Weights of a small transformer language model: RMSNorm before each block, 4832 steps.
Each number is 128 + 32 x the weight over the matrix's rms, rounded and kept within 0 to 255. Layers, rows and columns count from 0.

# layer 3 MLP gate, 448x160, rms 0.0483, rows 444-447, columns 0-159
[[174 111 187 162  93 158 175 130  72 102 142 169 132 118 126 144 156 105 175 130 104 147 135 218 176 109 120 193  89 120 175  96 128 150 168 196  96 167 124 166 171 115 173 152 151 136 110  92 129  74  78 124 129 191  93 138 136 157 124 135 152 114 152  99 144 129 128 150 130 131 171 117 117 129 156 116 203  66 158 124 137 139 113 130 155 133 108 168 107  68 127 144  78 151  46 184  84 147 116  90 167 156 143 110 153 135 137 144 103 144 139  83 162 134 143 105 177 133  78 130 123 158 132 118 115 146 163 132 145 146 131 111  92 117 114  69 117 145 128 128 159 159 158 118 115 184 127  86  99 165 165 176 130 114  85  77 160 181 128 101]
 [144 130 139 158  86 149 123 121  97 132 152 147  90 147  91 121 126 112  91 161 118 146  79 120 142  66 142 138 111 137 150 153  92 142 127 134  93 156 125 131 145 156 144 128 114 138  89  92 123 165  96 126 148 143 176 135 110 148 155 132 133 105 160 132 151 155 150 158 138  79 100 178 146 137 138 178 122 130 102 127 146 171 109 167  82 150 139 142 130 134 160 108 129 145 161  93 143 118 126 110 177  91 135 113  74  93 136 174 152 149 110 141 148 115 149 122 106 138 129 181  77 163 112 149 100 116 114 173 123 176 162 128 155 142 119 136 111 151 124  85 169 135 117 152 109 121 171 116 116 102  90 160 121 118  99 126 155 191 148 121]
 [ 54 151 120 139 169 171  89 164  45 115 115 117  64 144 122 164 150 180  36 176 144 106 128  76 154 145 117 117 186 105 140 131 113 102 123 174 144 162 102 117 136 146 153 137 104 106 188 130 135 129 176  53 117 117 139 140 148 126 153 139 144  98 123 177 156  76 119 101 118 111 112 103 136 146 183  86 105 143  85 130 136 139 110  70 126 153 133 103 126  63  93 105 142  42 124  96  69 125 125 120 135  64 111 125 112 125 141  82  90 113  99 145  94 197  84 126 212  92 187 149 101 119 199  99  90  92 101  96 152 165 127 155 108  67  89 109 123 186 148 100 129 127 145 110 105 111 175 121 137  85 118  72 194 144  83 175 187 143 197  96]
 [187 130 200 157 144  85 137 119 119  87 111  85  86 164 149 127 130 129  92 108 107 101 114 121  88 139 104 112 116 128 168 114 140  82 112 156 120 145 164  97 162  97 142 147 127 136  88 181  75 163 137 185 106 174  96 127 134 173 150 128  81  88  94  98 117 161 137 153 168 159 120 156 128 155 146 162 138 138 168 159 186 120 126 180 132 120  90 131 159 128 144  97 142 152 130 107 152 121 153 133 180 117 113 162 148 106 116 146  98 181 131  88 107  93 109 110 121 109 120 164 108  46 131 129 122 144 136  72 131  98 153 109 196 131 140 118 130 127 147 147 120 122 159 115  72  84 102 149 140 175 179 165 140 110  44 177  90 147 101 153]]
# layer 3 MLP up, 448x160, rms 0.047, rows 444-447, columns 0-159
[[105 136 101 155 190 150 158 154 122 121 121 137 125 140 139 136 119 134 140 146  92 122 130  82  61 150 135 115 120 170 145 150 125 141 128 189 136 138 145  92 150 115 116 118 196 127 138  89 112 131  65 127  82 143 164 135  68 103  91 119  87 159 132 141 159 105  99 158 193 212  95 156 121 142  94 120 198 184  96 169 162 100 121 138  82 141  98 148 116  83 118 119 103 106 133 144 119  65 103 132 130 110 157 121  87 124 135 128 117 113  68 175 110 118 112 151 190 136 153 137  76 114 124 100  82 135 107 107  97 195 119 139 142  85 125 106 125 144 137 122  86 159  67 129 101 179  86 135 150 107 137 151  28 133 157 101 123 105 113 140]
 [133 113 101 151 126 107 150 148 127 137  72  94 114 121 113 102  74 121 169 175 149  89 106 126 103  89 122 118 174  83 104 146 128 139 133 132 143  53  68  91 119 111 124 145 132 128  99 146 135 106 141 181  93 130 123 121 166 115 152 134 143 101 144 130 125 116 113  94  73 116 156 106 124 128 127 132 121 118 116  78 126 118 131 122  83 124 110 130 138 125 143 143 109 100 122 150 112 143 133 162 145  77 162 142 142 134 121 117 213 122 172 139 111 106 104 130 178 115  98 148  79 127 121  88 149 149 145 111 116 104  79  71 128  96 112 113 144 122 137 150 124  81  77 127 129 102  86 179 120 121 157 140 146 140 142 103 165  95 132 140]
 [126 127 145 112 126 212  97 134 121 126 136 136  92  97 153 188 128 185  92 121  97  94 101  97 152 107  92 126 146 134 192  97 141 113 112  97 148 150 118 146 127 125 144 156  30 102 136 164 123  84 153  88 101 176  95 164 199  92 115 119 187  93  88  93 152  59 140  91 103 109 114 156  91 103 159 109 109 132 134  75 106 151 111  85 161 174  71 105 101  86 114 118 155  87 124  76 111 122 187 146 180  42  65 141 105 132 111  79  95  79  70 134  81 157 121 134 160 169 151 162  92 102 163  77  60 126 124 126 152 155 121 164 108  98 110 132 137 126 135  49 118 130 160  98 103  95 177  99 137 131 169  95 186 156 100 156 128 117 103 131]
 [143 137  83 151 147 158  86 113 104 117 169 131 148 108 148 106 158 118  94 143 128 166 125 162 130 213 135 159  64 151 144 136 144 122 152  64 124 147 129  81 138 130 121 176  69 114  83 143  90 135 120 163 162 118 135 137 100 149 128  84 156 182 113 131 116 139  94 153 176  79  65 124 131 171 139 150 138  96 129 125 159 140 140 126 153 148 102 100 164  85  73 117 128 147 130 109 192 110 116 151  66 104 222 149 162 103 129 139 138 107  93 151  57 131  75 125 152 152  98 132 103 117 150 161 115 112 116 146 121 139 129 119 103 133 154 123  93 181 130 129  95 100 169 122 106  74 118 157 129 153 107 128 151 160 118 105 116  85 105  93]]
# layer 3 MLP down (transposed), 448x160, rms 0.0656, rows 444-447, columns 0-159
[[188 165  70 110 136  97 129  79  74  66 152 111 149 152 119 167 169 122 123 129  94 136 157 166 108 129  98 112  79 115 170 117  73 131 198 158 127 155  88  91 115 133  95 166 146  95 138 163  99 150 162 123 120 123 116 154 119 130  81 107 159  92 140 148 178 114 111 179 141  91 115 114 126  71 169 107 117 179 169 131 168 113 171 115 104 124 150 150 120 182 116 179 131 195 135 153 156 119 154  93 165 115 134  98 103 132 140 124 176  82  98 109 177 139  89 153 141 120 152 125 140  66 123 113 148 109  87 140  86 148 147 117 173 135 148 115  80  99 168 127 124 102 115 148 172  83 133 140 155  61 118 113 145 173 104 142 101 177  95 121]
 [119 166 122  94  49 122 123 160 120 139 159 116  93 103 159 156 179 145 105 111 132 174 130 140 128 140 152  94 144 150 131 152 113 142 153 127  77 204 145 137 118 121 157 110 149 151 122  69 125 150  78  78 143 149 141 110 110 110  87 109  81 110 113 150 136 104 163 140 166 139  71 187 161 136 151 161 153 149 126 129 141 159 121 125  94 179 152 137  52 157 139  87 168 114 130 101 124 104 152  83 129 153 114 150 122 127 124 154 103 136 152 101 161  72 169 138 112 147 122 125 112 129 156 138  91 125  93 134 117 152 147 148 183 152 116 145 132 147 118  86 135 120 189 173 129 124 122 119 147  95 142 121 118 149 132  93 117 156 149 110]
 [131 126  80 122 161 117 166 110 121 151 151  86 121 105 117 100 157 132  91 140 134  77 138 118 129 131 103 124 178  92 101 160  93  98 150 122 141 145 125 165  96 139 138 133  61 250 127 152 117 150 118 119 127 122 134 137 118 118 158 118 153 147 135 122 159 102 118  85 126 119 132 114 140 133 183  36 167 142 125 128 153 131 157  20 152 122 111 115 133 148 129  92 203 107 101 114 107  55 136 153 145 149  90 169 141  68 149 166  71 104  91 125 122 157 133  80 179 165 133 136 118 131 190  93 138 228  61  99 166 184 110 140 138 120 153  86 128 160 181 131 103  99 165 164  63 100 122 164 124 126  73 142 190 173 146 143  94 123 185 121]
 [143 140 134  33 106 100 141 114  93 103 180 136 105 169 134 166 141 135 153 135 142 158 109 171 111 134 109 114 136 131  98 103 163 101  62 131  85 122 160 143 118 146 148 100 114 194 130  70 138  90 144 141 130  84 140 106 204 149 150 175 141 126 130  91 162 114 132 104 120 135 130 129 134 123 164 176 122 110 105 148  85 107 115 110  89  96 123 182 134  80  71 124 176 118  83  92 119 104 152  86 124 105 147 134 119 150 132  93 140  48 163 163 137 138 151 145 120 100 141  96 100 192 138 148 164 133 149 181 148 148 150 173 149  77 117  88 102 102 132 143  80 113 143  99 154 139 157 104  90 164 167  98 141 133 142 116 139 155 162 179]]